Weights of a small GPT-style language model, trained from scratch on English Wikipedia.
Architecture: LayerNorm before each block, learned positions, biases, tied embeddings.
Training: 546M tokens, 4164 steps.
Each number is 128 + 24 x the weight over its row's rms, rounded and kept within 0 to 255. Layers, rows and columns count from 0. The size above them is the row's rms in percent of the matrix's.

# layer 5 MLP up, 1280x320, rms 0.0987, rows 1169-1211, columns 80-159
size [103 104 106 114 103  96  95  94  93 102  98 101  95 100 105 102 105  98 109 104  94 101 107  94 115 114  99 103 119 106  98 105  94  96 114 102 100 107 106 102 118 107 108]
[[142  89 107 171 104  92 140 117 140 116  99 146 138 106 149 118 131 150 103 140 107 118 150  96  92 172 129 114 140 134 101 206 144 171 117 146 146 109 117 109 118 123 138 153 139 128 116 125 140 147 106 129 129 143  94 160 182  97 137  86 133 105 161 148 135 143 129 134 131 109 137 126 110 115 151 102 103 153 115 117]
 [140 165 132 117 141 155 113 122 127 160 122 110 142 131 150 112 121 131 185 145 112 163 106 100 177 127 134 139 129 125 106 120 119 143 135 101 124 128 143 158 175 133 131  96 178  34 106 144 128 125 139 138 151 131 133 135 105 106  94 135 130 133 127 137 156  85 101 105 155 156 110 130 161 128 120 160  99 159 166 125]
 [132  96 116 123 138  77  79 109 122 149  68 115 149  70 117 118  90 135  98 177 162 174 144 140 103 117 134 147 119 104 143 147 156  84 157 161 126 137 131 116 105  93 142 135 138 120 110 132 143 142 133 117 143 142 124 129 105 130 160 138 119 121 129 168 141 120 123 174  96 111 114  82 117 140 117 111  95  88 110 135]
 [115 112  61 125 137 110 187 148  82  90 132 124  95 162 119 142 134  88 103 143 127 113 108  97 124 111  97 112 170 151 135 137 164 126 136 125  86 176 149 110 118  96 141 125 184 129 110 148 132 161 190 125 132 120 118 157 165 104 169 139 147 137 136  93 111 163 103 113 126 136  98 169 114 115 142 125 101 131 134 162]
 [124 162 115 147 150 122 116 124 133 116 139 170 131 129 111 125 185 128  89  92 122 138 148 146  84 119 132 153 139 124 129 185 159 102 146 138 124 157 134 136  79 178 117 121 121 119 100 115 174 135 104 122 108 144  94 145 129 144  86 154 102  99 165 119 117 132 118 131 145 139 158 167 120 153 105 125 170 109 147 104]
 [154 137 142  90 131 103 140 172 123 116 139 155  68 113 146 161 154 124 133  91 122 125 124 190 105 111 139 104 128 135 138 108 142 130 129 127 128 111 112 178 154 115 133 112 123 147 102 123 156 118 115 128 143 132 121 102 108 141 102 154 136  94 100 153 149 142 101 115 103  87 146 128 157 101 176 184 109 106 146 118]
 [164 170 135 159 108 158 122  97 112 137 138 157 119 113 156  97 139 132 109 122  90 103 158 141 106 116 129 141 196 110 114 171 149 116 137  95 176 144 146 142 125 136 147 117 174 152 120 128 120 131 100  91 121 133  98 144 105 107 143 138 158 179 162 161  98 148 142 132 113  88 108  90  92 110 117 132 117  86 114 151]
 [139 111 111 104 105 118 127 148 150 142 150 115 145 122 140 101 108  78 103 142 137 105 125 125 128 153 131 144 143 119 159 159 134 142 142 136  90 102  90 140 125 124 142 154 117 128 169 160 125 183 202 122 103 113  91 153  75  84 122 145 111 133 141 136 136 143 112 174 104 126 155  96 130 115 149 145 147 116 120 139]
 [119 133 108 115 164 145 124 142 101 123  84 180 123 122  95 137 111 137 102 161 104 142 106 147 139 132 111  99  81 134 145  97 159 144 117 202 120 137 102 150 157 156 127  95 149 145 143 162 142 112  99 144 136 103  87 124  84 117 146 150 100 135 123 150 154 138 117 167 103  70 124 150 140 114 150 167 104 123 156 128]
 [157 136 149 159 113 147  87  82 136 116 110 138 154 115 113  93 141 131 158  97 142 119 128 128 143  92 122 105 143 135 101 112 139 105 151 142 106 123 109 176 152 127 145 129 115 116 103 102 123 127 126 145 126  97 147 152 178 145 128  97 147 145 118 145 124  95 146 119  91 136 116 132  95 154 149 145 125 170 140 143]
 [ 95 165 144 154 172 164 151 151 144 142 111 108 107 116 170 145  90 142 125 176 161 131  98 121 137 125 166 118 121 158 117 136 105 138 168 109 144 109 130 123 144 154 141 160 110 137 100 124 136 104 127 121 101 177  92  95  99 128 159 132 166 147  99 150 112 114 147 131 136  99  99 103 109 127 119 141 143 125 154  76]
 [107  96 110 160 141 155 142 147 131 173 142 117 176 102 133 114 119 130 119 148 123 149 170 107 142 108 150 117 164 115 112 113 136 119 110 118 100 143 144 116 137 132 144 163 152 139  83 145 164 105 109 148 151 160 120 136 154 179 101 155 148  91  67  99 101 129 112 124 119 160 127 102 108 119 143 152 102 128 149  77]
 [114 172 118 156 143 133 170 138 143 147 110 139 145 123  88 164  61 125  95 167 114 106 142 130 137 129 141  93 122 123 135 169 128 117 148 145 116 163 141 147 128 149 139 122 111 135  87 136 122 107  90 151 161 102 120 127 117 141 137 126 106 142 137 144 158 164 146 117 117 129 156 140 131 115 121  94 137  96 126 121]
 [102 142 136 103  84 108 114 111 135 131 117 135  73 186 143 150 133  98 107 106 149 131 149  93 171  85 170 115 137 118 163 142 113  89 118 104 102 111 106 124  85 184 168 112 130 134 118 150 116 134 173 126 108 147 134 120  84 113 153 118 148 104 174 138  93 141 100 150 127 117 136 159 191 159 124 109 147 122 135 130]
 [132 121 120 149 146 100 150 147 149 128 120 101 143 117 179  95 126 122 117 137 131 136 144  69 125 133 150 136 132 134  85 150 131 123 119 131 130 145 170 129 142 111  80 144 144 138 127 121  61 142 130 174  87 164 145 141 169 140 104 115 132 167 171 125 114 167 175 143 106 176 135 140 124 130 107 113 141 180  90  79]
 [142 146 124  77 151 135 122  87 141 155 120 142 139 126 128 137 158 124 137 153  99 125 135 139  95  97 149 122 131 103 150  79 114 163  99  95 106 157 121 127 103 124 106 124  97 148 132 153 139 111 146 136 132 116  93  99 151  79 171 165  74  83  99 123  96 122 115 104 113  96  88 159 152 114 159 166 116 145 110 124]
 [150 151 147  95 150 104 138  91 169 153 116 125 142 138  81 121  82 127  87 174 160 151 103 136  92 136 114 155 144 100 115 122 131 149 113 110 106 119 155  98 116 145 122  92 108 125 126 170 128 163 145 170 146 169 145 151  78 122 148 134 103 123  98 119 124 164 133 101 120 146 116  98  96 168 159 136 137 153 139 124]
 [135 183 128 104 129 136 129 179 144  87 107 104 135 114  72 104  97 147 106 158 155 132 167 139 103 161 115 125 144 135 143 105 109 137 140 123  85 113 137 112  99 134 130 125 124 108 125 109 155 134 118 132 125 130 102 100 112 142 144 145 160 110 101 142 136 113 150 138 121 155 125 134 104  83 116 108 105 134 161 109]
 [157  87 110 135 136 133 135 104 160 143 123 150 120 150 175  80 173 125 126 128 117 110 137 103 112 209 147 123 147 110 131 112 126 129 129 127 126 117 130 146 174 126 114  95 134 118 107 169 133 115 111 160  74 125 128  94 131 127 109 131 124 144 135 161 113 156 162 138 145 113 135 156 110 114 133  97 133 127 165 170]
 [146 124  92 109 162 185 112 154 107 137 112 125  99 137 122 103 122 157 105 128 159 117 139 147 123 129 134 180 186 165 166 133 131  75 124 127 153 147 165 146 130 144 159 139 128 127  79 100 116  81 106 127 143 138 115 145 139 118 147 163 108 177 113 145 133 188 132 141 160  98 118 125 122 100 160 158 128 118 117 172]
 [141 125 151 150  98 139 167 111 136 175 181 131 144 110 128 139 115 104  85  83 125 143 124  69 139  90 157 118 127 100 112 155 177  97 167 136  94 148 147 107 148 131 115 137 128  99 134 104 115 156 101  92 149 131 111 141 128 142 119 123 118  77 152 114 123 141 149 131 134 107 131 103 155 128 110 169 121 124 122 115]
 [176  80 146 132 130 143 107 115 119 173 177 110 134 137 175 121  90 115 156 166 148 130  89 115 175 126 140 101 181 113 129 153 119 165  81 120 139 150  94 132  63 109 135 112 101 101 116 113 130 141 137 134  84 105 134 115 144 137 130 116 130 103  78 179 147 137 144  87 133 114 101 102 131 174 126 130 109 138 122 120]
 [131 197 136 131 112 158 146 114 110 155 172  98 106 105 112 107 167 145 142 196 108 118 118 109 153 102 127 104 121 118 137 130 187 155 113 153 150 149 140 131 163 135 119 189 132 136  88 132 157 128 116 156 136 162 144 120 179 148 126 131 117 129 123 161 129 111 126 145 100 135 117 162 147 140 130 136 184 127 108 100]
 [124 102 129 151 133 142 178 129 106 150  94 128 185  92 150 161 147 133 139 110  95 122 106 135 158 132 122 109 141 153 107 128 123 133 163 126 113 126 156 119 104 145  98 112 127 160 173 157 131 129  98 163  96 149  91 110 110  84 182 119 120 100 109 114 125 130 143 173 143  86 167  95 121 154 138 103  70  94 167 148]
 [113 145 117 151 129 177 152 136 157 132 110 146 121 122 124 124 143 130 167 166 131  95 114  72 142 155 145 152 129  87  93 109 118 118 133 109 152 150 140 127  87 126 153 124 144 115 132  96 117 114  98 130 136 131 157 159 112  90 155 115  95 142  71 106  87  78 140 143 115 115 131 132  91 141  82 144 126 130 168 129]
 [126 166 111 129  73 114  94 119 108 140 145 103 147 152 126 160 127 123 145 140 148  95 153  78 114 131 182 104 117 144 146 160 163 149 184 136 142 157 122 149 136 100 160 132 144  96 121 142 138 135 123 110 120 181 123 149 127 107 111 109 103 148 101 151 140 102  93  78 154 142 105 114 132 156 149 102 139 148 145 112]
 [ 81 150 143 136 118 135 121 160 141 148 128 111 102 131 112 148 178 143 148 121 139 107 132 129 149  86 127 119  98 123 133 105  97 119 133 161 140 121 136  93 136 131 158 131  98 131 150 117 125 114 134 154 134 153 137 155 110 128 161 143  98 152 177 105 102  84 117 115 137 149 112 135 131 137 125 126 134 114 106 108]
 [148 162 157 105 129 120 103 118  93 133 127 148 132 154 140 135 162 117 139 123 171 101 151 128 126 132 123 124 127 135  89 106 132 120  87 162 126 136 123  72 124 114 153  89 152 160 114 109 110 112  96 139 147 110 101 147 134 122  94 104 165 114 152 108 118 104 106 168 120 174 120 152 150 134 147 129 147 132 111 123]
 [163 103 134  87 113  97 121 143 115 111 116 150  82 133 101 152 135 109 136 141 135 148 130 100 120  87 170 118 119  99 146 161 154 141 143 130 152 143 147 142  99 112  95 145  94 123 129 127 135 160 113 143 106 141 128 104 122  79 141 101 141 123 132 158 148  84 117 118 163 146 153 137 122 109 123 114 129 135  88 138]
 [139 127 143 166 159 108 129 150 118 123 132 100 141 123 170  95 104 144 106 120 116 113  83 128 149 167 157 155 130 125  80 132 150 113 128 114 133  96 135 175 136  90 144 123 135 157 143  77 166 107 115 145 154 123 109 130 128 103 169 106 105 128 166 128 112 127 132 154 137 198 135 151  89 121  89 110 179 106 147 129]
 [146 137 122 165  92 147 103 130 138 136 131 152 147 121 132 110 141 148 128 135 112 109 148 110 124 146 154 121 105 128 120  91 140 145 154 119 141 126 108  98 138 131 138 120 106 142 119  68 145 129 129 140 124 174 118 121  88 158 122 133 123 134 157 118 140 124 145 139 154 154 121 112 117 132  68 113 105 176 108 138]
 [127  95 109 120 145 123  98 125 140 118 164 146 168 129 140 136 104 133 123 136 139 173 116 107 155 136 109 126 159 147 122 130 139 128  95 138 109 112 159 115 168 144 153 133 120 155 119 121 144 123 158 102 142 107 134 122 132 144 111 144 103 108 103 155 155 112 138 102  94 170 115 124 118 111 158 164 106 164 105 136]
 [138 126 117 125  98 106 124 174 132 137 116 160 155  77 151 137 124 128 123 158 119 113  87 190 149 129 171 133 115 149  98 123 179 132 144 110  99 147  96 122 161 109 156 113 123 108 120  77 139 113 161  96 134 129 134 175 115 102 106 137 105  82 148 142 136  97 115 136 157 167 127 132  92 151 113 116 105  92  88 166]
 [155 121 173 123 123 106 135 119  96  98 119 120 129 121  86 128 111  71 121 142 143 156 151 120 135 107 149 143 121 144 149 118 157 128 117 152 156 103 122 146 156 161 184 162 100 126  99 119 112 106 120 146 133 145 118 121 110 131 111 144 111 168 135 121 129 120 147 137  97 122 105 153 169  95 114 122 173 150 123 118]
 [119 100 120 108 135 137 136 115 130 143 130 123  90 138 129  66 152 131 138  84 120 141  57 146 172 130 104 116 160 127 143 139 153 111 151 179 173 154 121 124 145 117  95  89 125 147 129  93  99 115 123 119  97 172 148 153 119 138 122 137 143 139 105 125 128 118 129 120 165 115 120 108 124 155 135 165 147  73  73  98]
 [128 112 105 151 128 104 126 117 148 152 110  90 128 138  92  89 132 124 116 111  92 169 130 101 119 138 110 134 126 166 115 134 125 181 103 130 111 128 113 126 136 146 149 164 134 103 124 105 128 148 125  72 129 140  92 114 150 128 131 106 198 141 117 158 139 130 132 130 103 140  99 153 141 132 143  86 180 136 128 112]
 [117 106 161 108 108 150 162  72 135 176 138 137 116 117 123 153 101 105 147 159 148 134 100 154 146  80 165 128 149 144 136 131 145 115 155  85 149 166 129 142 123 103 157 114 145 105 152 116 127 133 142  81 110 113  97  78 130 165  66 146 133 121 160 113 137 144  93 136 161 128 118 136 136 150 141 133 117 158 128 192]
 [147 141 111 141  67 109 175 137 132 154 116 105 156 111 116 149 165 149 136 114 118 150 159 114  93 125 141 119 134  78 174 122 109 132 156 155 129 142 115 107 104 127 137 160  98 137 142 133 121 152 112 168 154 120  98 102 123 122 136 124 134 184 115 176 122 134  92 125 127 109 110 129 128 115 160 129 124 108  93 147]
 [144  99 144  82  84 122 163 141 128 138 118 137  83 129 137 126 128  98 113 123 178 148 134 121 126 125 115 134 162 105 138 117  79 133 114 124 149 111 148 125 130  72 119 110 145 109 124 196  84 122 109 182 143 129 145 143 138 110 101 170 130 155 140 133 136 139  90 140 112 146 102 129 135 151 121 124 147 146 144 148]
 [106 129 110 124  60  93 111 163 107 111 123 106 135 128 116 164 108 110 117 142 179 125 108 121 124 129  95 120 157 123 146 118 145 123 122 115  86 156 117 119 166 117 129 156 130  86 140 138 124 152 119 169  96 126 128 139 143 113 135 113  91 124 136 169 109 147 107 109 131 140  88 126 177 139 126  92  88 138 130 133]
 [122 107 123 134 123  81 118 106 110 171 134 108 143 174 166  98 169 140 147 137 146 101 150  70 138 129 106 124 126  90 129 150 168 109 154 144 148 139 102 120 116 126 112 119 151 140 144 152 143 101 148 129 120 113 129 126 152 127 107  88  95 122 174  72 118 131  91 111 104 137 132 108 185 140 139 155 102 133 150  81]
 [165 124 115 160 135 163 142 146 151 136 147 156 142 128 100 145 146 130 114 181 149 154 145 116 108  97 104 131 132 105 156 153 150 138 130 162 182 137 100 139 133 141 125 124  88 129 131 155 121  92 127 152  74 119 104 138 125  97 109 188 149 118 131 153 119 121 149 132  95 126  99 157 101 118 136 107 143 121 118 131]
 [136 159 103 134 144 120  92 125  93 156  79 149 124 107 100 126 145 150 124  93 152 152 144 145  91  98 105 127 150 167 113 127  90 121 136 130 148 129 109 128 140 100 119  91 158 142 122 152  87 110 121 162 115 142 125 145 167 120  65 142  78 115 156 124 101 129 123 138 114 131 105  87 143 175 122 150 114  86 130 111]]
# layer 5 MLP down (transposed), 1280x320, rms 0.1, rows 1169-1210, columns 80-159
size [102 105 103 106 107  95  96 103  93 102 109 100  94  98 117 107 113 100 100  95  94 103 111  93 105 101 106 103 111 107  95 108  97  89 102 106 106 103  98 103 122 108]
[[170 143 149 157 138 150 150  96 149 144 158 117 110 120 113 158 108  73 177 117 129 149  96 101 124 127 103 118 134 131 112 126 122 133 132  70 110 142  98 155 128 127 133 137 164 129 124 102 142 124  88 101 145 124 161 113 115 142 145  88 113 135 164 148  88 153 117 133 196 167 134 133 119 115 126 144  85  86 103 119]
 [138 105 109 147 138 123 111 102  97 144 146 127 120 151 157 175 145 172 137 113 102  81 123 129  96  87 160 117 127 158 125 119 138  97 135 102 142 117 115 136 115 102 123 171  93 122 138 116 137 140 127 168 112 122 139 146 157  95 138 156 157 150 135 138 123 181 172 119 151 114 119 154 108 174 145 128  92 102 114 160]
 [163 108 112 129 132 107 134  96  93 113 124 164 137 161 155 181 165 138 118 109 115 110 137 159 155 130 162 140 142  83 117 115  97 187 129 130 116 130 139 139 116 140 133 100 124 128 129 103  99 134 107  88 133 106 128  86 145 142 141 140 106 144 145 142 111 125 116 133 138 149 114 113 118 136 134 128 147  90 142 136]
 [112 163 120 106  91 142 139 113 152 176 130  89 108 124  73  95 145 162 120 147  84 147 120  97 120 174 129 119 135 126 138  93 120 157 157 143 156 115 140 155  75 150 144 107 156  95 142 118 152 102  87 100 137 138 134 104 131 115 124 122 157  97 125 164 103 135 175 120 132 122 146  88 135 137 101 127 177 122 101 131]
 [100 175 149 147 139 105 139 116 147  53 148 145  93 173 156 151 102 174 142 146 141 140 135 135 143 161 144 137 140 147 100 114 144 113 139 192 134 121 153 109 133 117 147 134 103 126 132 146 146 172 113 124 134  83 173  81 149 147 100 119 108 149 153 109 140 134 143 142 101 144 123 131 154 130  86  81 135 110 117 148]
 [155  73 110 103 131 134 137  96 125 111  80 119 127 152 154 123 166 124  97 179 123 116 117 101 167 127 111 104 135  94 132 124 103 176 109 134 139 122 114 122 128 128 102 156 133 115 158 138 118 157 132 142 127 101 153 163 106 154 132 147 160 131 154 101 110 117 113 119 154 148 112 130 120 165  97 169 163 139 164  54]
 [125 137 107 140 159 174 140 133 158 110  86  93 138 159 106 143 146 143 110 110 134 119 133 124 109 144 115 123  88 149 131  62 144 129 136 148 100 111 132 107 146 124 133 118 114 118 161 111 119 147  93 132 178 135 131  89 115 120 138 146 132 101 147 104 119 112 108 138 107  86 121 108 160 109 162 112 104 124 151 170]
 [148  96  96 164 147  92 143 116 100 111 106 140 161 132  98  86 124 127 133  86 171 117 103 167 156 156 131 108 135 118 118 107 133 151 135 113  83 144 117 122  92 130 114 118 105 139 159 186 121 140 123 124 145 130 139 146 144 127 117 145 106 160 163  97 118 109 132 108 140 121 164  85  76 142 139  97 124 129  92 130]
 [163 107 145 164 121 113 142  74 127 166 101 118 135  91 100 128 113 184 134 116 109  91 162 131 147 143 149 100 132 130 102 164 149 100 100 113 129 135 101 155 131 141 118 133 127 147 144 139 137 125 186  99 101 122 162 143 165 105 148 162 122 108 156 119 125 152 155 102 142 144 123 158 103 131 108 129 118 154 151 140]
 [119 156 133 131 138 141 143 134  92 146 160 123  76 124 162 120 126 131  89 141 177 119 124 154 134 135 114 143 180 142 135 102 121 141 138 132 155 116  91 152 143 159 108 125 121 129 130 131 137  97 170 175 111  84 176 152 160  72 149 143  73  86 129 132 120 110 156 123 129 113 142 166 131 159 120 109 188  98 119 149]
 [100 145 124 104 135 115 147 156 160 124 125 142 173 139 111 149 125 106  97 131 117  70  93 155 121 153 119 130 126  73 118 117  95 140  90 116 120 156 108 148 112 124 148 162 109 110 115 148 136 138 145 101 125 127 118 140  71  90 130 124 126 116 147 113 159 152 133 143 121 122 131 142 120 147 108 132 105 144  81 190]
 [147 130 115  93 113 145 148 100  87  90 162 150 175 110  90 156 108 147 124 135 158 120 120 161 174 138 203 154 160 174 132 136 132 111 117 147 135 128 110  93 104 126 110 142 188 125 131 158 169  83 138 110 103 110 155 136 120  98 155 146 118 138 135 152 132 119 158 150 171 120 147 156 142 173 125  97 105 101 125 165]
 [100  90 173 118 140 140 132 104 109 147 113 140  93  95 170 103 182 134 144 135 102 165  97  98 134 170 112 157  99  79 110 134 119 126  98 140 172  82 138 134 144  65 143 136 121 108 160 125 144 115 114 119 134 113 148 154 147 125 133 141 144  96 145 161  96 102 121 106 171 145 143  98 118 158 126 137 111 142 123 125]
 [154 122 117 146 106 147 128 155 131 134 158 137 134 141  54 161 111 140 169 110 108 130 137 153 169 118 153 153 113 109 102 158 155 149 123 112 105 116 177 108 152 130 110 152 157 145 114 118 128 122 117 104 123  87  99 158 143 146 113 113 102 122 146 134 134  88 126  80 143 135 163 104 115 115 137  99 133 151 108 106]
 [155 128 140 198 139 142 110 155 110 111  93 130 144 188 127 114 184 138 107 120 101 130 136 140 137 117 130 134 128 146 150 103 144 149 115 116  94 104  74 120 179 111 128 120 129 146 122 154 173 112  96 115 182 122 130 127 140 125 132 133 138 146 103 137 123 124  89 147  81 128 115 126 151 112 111 125  82  86 167 149]
 [125 129 133 105  92 139 137 119 179  66 103 135 102  90 150 114  70 134 156 124  58 145 134  83  94 144 104 124 109 123 121  59 146 106 111 147 146 127 131 147 153  87 151 129 173 116 144 141  87 110  89 112  97 117 106 139 170 107 118 150 125 186 110 153 132  79 145 112 103 128 151 103 138 150 148 157 110 100 113 147]
 [ 60  93 108 149 153 183 168 132 143 114 138 163 143 136 121 147 133 118 122 160 143 143 124 152 122 102 148  99 136 130 131  98 146 155 149 101 117 137 158 201 122 125 164 120 130 153 119  98 114 145  79 143 166 147 134 160 150  86 161 133 154 155 133 153 118 123 170 111 173 111 142 100 105 117  73  94 130 124 120 118]
 [135 130 129 124 127  96 152  95 124 155 162 174  96 152 140 201 134 131 112 100  79 127  82 153 141  75 115 146 101 147  92 166 138 126 121 116 145 131 149 137  92 121 131 113 131 102 146 124 106 131 149  96 150 109 130 164 129  91 146 129  85 111 143 126  73 132 131 139 163 125 120 117 106 165 107 127 183 132 150 135]
 [131 129 142  75  69  93 143 144  95 133  79 104  72 128  55 143 105 101 109 145 132 118 125 141 112  60 128 123 104 115  95 131 139 113 138 131 128 116 124 111 108 135 142 155 114 149 138  57 133 129 134 124 132 122 167 146 129 125 143 129 128 146 100 110 134 144 109  98 121 138 163  98 119 132 120 170 114 107  83 139]
 [130 120 131 108 135 102 109 135 140  93 127 143 119 170 108 127 114 170 135 155  95 131 130 116  80 133  98  88 111  95 108 152 122 136 159  98 122 138 165 160 145 137 125 145 111 158 122 135 129 140 143 118 141 120 158 108 112  95 133 116 131 103 170 125 131 124  73  79 143  86 135 119 130 143 135 157  85 154 136  68]
 [101 129  92 136 109 102 114 134 130  73 143  72  54 114 131 112 115 154 178 165 130 130 162 141 121 157 137 118 140 114  94 128  94  98 106 127  96 162 102 113 145 109 186 155 143 135 130 167 123 144 120 163 107 170 128 125 159 124 114 125 108 132 166 135 156 114 139 174 142 138 123 117  86 123 153 123 121 106 117 146]
 [101 137 116 139 155 131 134 159 110  63 125 157 162 134 155 172 157 149 130 116 142 127 160 164  97 100 100 164 116 124 124  99 129 129 140 133 142 128 145 147 152  87 134 134 137 141 121 109 123 143 129 162 167 130 155 122 108 119 125 148  69 137 171 129 104 105 111  86 156 136 134 126 139 148 128 128 146 164 145 104]
 [116 108  94 142 142 163 145 145 117 127 129 163 110 131 124 105 124 106 120 115 138  97 112 120 116 183 116 129 146 114 110 166 179 104 104 141 125 101 127 167 133 113 112  93 109 149 110 145 130 141 116 191 141 125 126 100 109 114  88 149 124 149 145 168  74 157 128 112 144 130 169 165 106 117 125 144 123 107 130 128]
 [127 151 128 117 103 150 100 115 134 142 178 149 119 129 141 155 121 149 112 110 110 111 121 136 123 113  83 171 126 137  92 164 102 168  83  83 100 160 122 165 116 126  82 131 149 137 121 125 163 117 150 126 169 151  91 150 158 137 100 136 162 167 140  92 156 105 128 156 125 142 114  89 105 140 127 135 102 112 105 141]
 [168 126  98 152 104  81 203  95  84 150 133 125  81 107 134 134 137 121 108  89 148 134 104 166 131  86 132 126 112 179 156 108 143 130 117 192 106 125 129 139 157 134 120 127 150 127 131 161 155 114 215 122 135  96 110 166 141 151 113 114 124 141 128 125 130 133 121 156 132 146 126 132 165 124 152 135 138 150 146 135]
 [140  92 141 141 203  98 113 136 120 124 127 120 158  95 136  69 140 144 113 147 176 196 121 187 122 112  90  89 108 121 113  82  93 109 112 109 112  96 139 151 139 151  71 117 117 124 127 113 110 116 134 120 107 106 115  94 129 138 124 148 109 120 134 131 123 167 133 185  97 133 139 129 107  96  92 133 110  83 161 139]
 [112 126 120  76 138  95  97 131  94  83 119 182 152  85 133 150 144 156 120 158 110 109 118  87 157 102 111 102 110  96 143 134 116 135  88 119 123 148  98 143 130 105 100 167 132 107 157 136 116 106 129 106 130 135 116 141 110 128 127 134 139  99 116 108 198 114 137 128 166 172 130 113 138  92 129  79 153 102 104 133]
 [101  90 167 107 131 149 115  96 144 134  98 155 126 114 115 145 166 104 142 166 111 100 113 134 142 154 103 152 140  78 146 115 168 162 135 155 131 115 136  78 141 113  69  92 136 133 108 154 139  93 136 101 127  91 129 140 127 145 164 114 130 108 141 148 161 127 118 146 107 105 141 138 143 132 135 118 124 162 140 142]
 [ 77 130 121 107 127 161 146 129 138 153 154  75 106 146 137 110  74 123 129 122 183  70 104 142 103 128 150  88  81 176 160 121 124 165 104 129 132 154 124 141 122 148 135 121 162 157 129 147 115 108 138 137 155 135 101 161 101 146 143 164 136  96 124 138 133 157 124  95  98 144  93 116  81 145 125  87 145 130 137 127]
 [134 203 141  99  95 117  74  54 129 125 143  95  98 146 147 127 137 128 124 110 135 179 176 101 155 124 130 113 103 133 107 157 136 154  88  81 154 169 112  80 137 116 128 116 132 129 115 135 146 150 137 117 110 117 169 150 159 121 109 150 146 135  80 142 128 150 113 165  85  86  97 129 122 131 153 134  98 129 114 136]
 [119 124 142 135 166  64 164 174  98 158 123 141 143 112 136 138 143  79 155 124 121 166 106 161 157 137 116 142 148 146  91 145 120 117 115 125 177 123 170 161 102 147 103 144 133 122  87 150 141 106 137 139 144  97 129 137 132  98 112 138  72 132  99 129 128 144 150 102 178  98 120 111 180 112 178 161 111  87 154 117]
 [129 123  78 127 109 155 127 113 118 153 101 101 107 142 154 130  82 100 116 165 134 128 151  93 170 120 151 134 127 144 107 113 135 160 149 115 154 129 173 147 198 150 160  99 119  56 140  96 145 121 174 149 108 124 136 112 115 119 106 137  85  85  89 111  98 117 105 110 113 148 122 105 123 139 182 104  87 107 134 118]
 [161 154 137 155 129 107 162 104 151 111 159 129 134 123  98 145 113 128 169 125  67 152  95 129 103 121  91 122 154  69 152 125 110 127 125 124 135 121 157  87 127 133 147 121 107 126 182  74 105 136 159 120 117 129 158 118 121 103 149 137 121 148 119 151 113 110 139  96 129  89 117 177 101 102 127  73 139 134 137 163]
 [133 133 160 123 165 152 129 170  78 109 152 148 112 131  98 133 126 118 113 142 125 122 116 119 147  79 114 118 145 106 163 113 104 140 126 148 115 140  87 133 142 153 115  99 111 153 167 146 147 146 133 132 149 135 181 158 160 113 139  91 118 134 138 149 163 151 148 126 144 128 148 166 144 184 186 124 115 116 118 120]
 [132 102 157 137 181 142 157 137 100 100 130 120 123 153 102 142 110 157 164 161 151 119 129 124 165 123 135 192 103 134 132 151 103  75 156 134 155 126 146 122 132 171 132 159 156 122 141 181 101 140 134  98  91 139 128 111 146 123 150 112 108  82 151 135 120  99 143 141 122 141 166 132 141 146 104 103 137 161 130 143]
 [150 142 101 132 121 107  74 103 159 171 108 135 198 110 117  68 138 135 123 152 129 130 100 159 105 150  78 105  78  98 154  82 145 120  99 131  98 137 141 167 152 140 147 122 148 128 129  90  96 154 127 161 105 133 129 130 148 158 161 131 161 141 139 159 160 102 117 137 135 112 136 146 185 125 122 125 119 131 125 127]
 [ 98 121 157  98 110 131 137 133 132 142 144 132 137 128 133 102 107 119 152 154 109 124 138 166 126 168 107 156 131  94 172 133 180 115 117 111 154 131  98 147 129 107 109 140 112 157  80 141 132 163 134 129 130  84 130 121 147 119 149 122 157 114  88 119 114 114 108 142 165  76 161 143 105 139  99 140 163 126 149 145]
 [135 136 118 144 144 150 129 100 125 125 140 133  93 160 149 101 104 111 120 146 173 127 148 115 105 131 158 103 104 158 121  76 155 105  91 133 119 106 141 118 120 157 148 115 148 156 126 146 130  95 121 144 139 120 118 156 136 153 132 154 136 124 113 155  95 113 121 153  96 135 170 104 151 144 161 133 104  77 149 123]
 [ 87 122 144 148 141 157 107 159 154  84 143 121 172 160 148 126 162 102 172 132  86 114 127  89 107 149 191 142 156 146 125 143 109  92 120 105 155 111 105 138 102 182 123 116 111 120 114 151 128 121 131 135 128 108 134 114  79 140 118  64 126 120 116 147 147 130 136 136 148  79 110 155 105  78 140 123 131 136 146 154]
 [141 115  95 143 177 128 152 135 134 135 139 148 119 107 150 141 109 130 123 110 152 116 161 124 151  87 133 160 141 152 121 146 117  80  86 174 148  99  87 113 121 155 132  73 121 101 127  96 144 108 151  93 113 124 184 151 111 132 116 135 180 118 127 112 103 174 108 162 160  72 117 108 143 107  95 139 117 121 124  99]
 [117 130  98 137 152  91 133 108 136  74 111  71 122 156 135 111  88 116 210 118 132 147 109 147 131 146 120 110 144 149 139  92  97 103 116 179 134 106 102 112 161 133 116 123 124 119 101 116 118 145 128 128 185 102 145 118 122 114 108 160 119 144 126 145 177 130 126 145 176 123 119 141 135 157 134 116 120 123 117 139]
 [118 161 101 112  97 132 127 113 181  83  99 140 130  79 116 165 120 140 128 128 133 144 159 153  84 122  92 156  72 119 113 118  84 157 123 105 117  95 121  54 129 138 110 141 122 120 129 122 107 118 124 151 174 154 138 118 126 144 108 137 136 115 138 147 133 136 115 125 130 110 153 146 144 141 147 179 101 103 186 141]]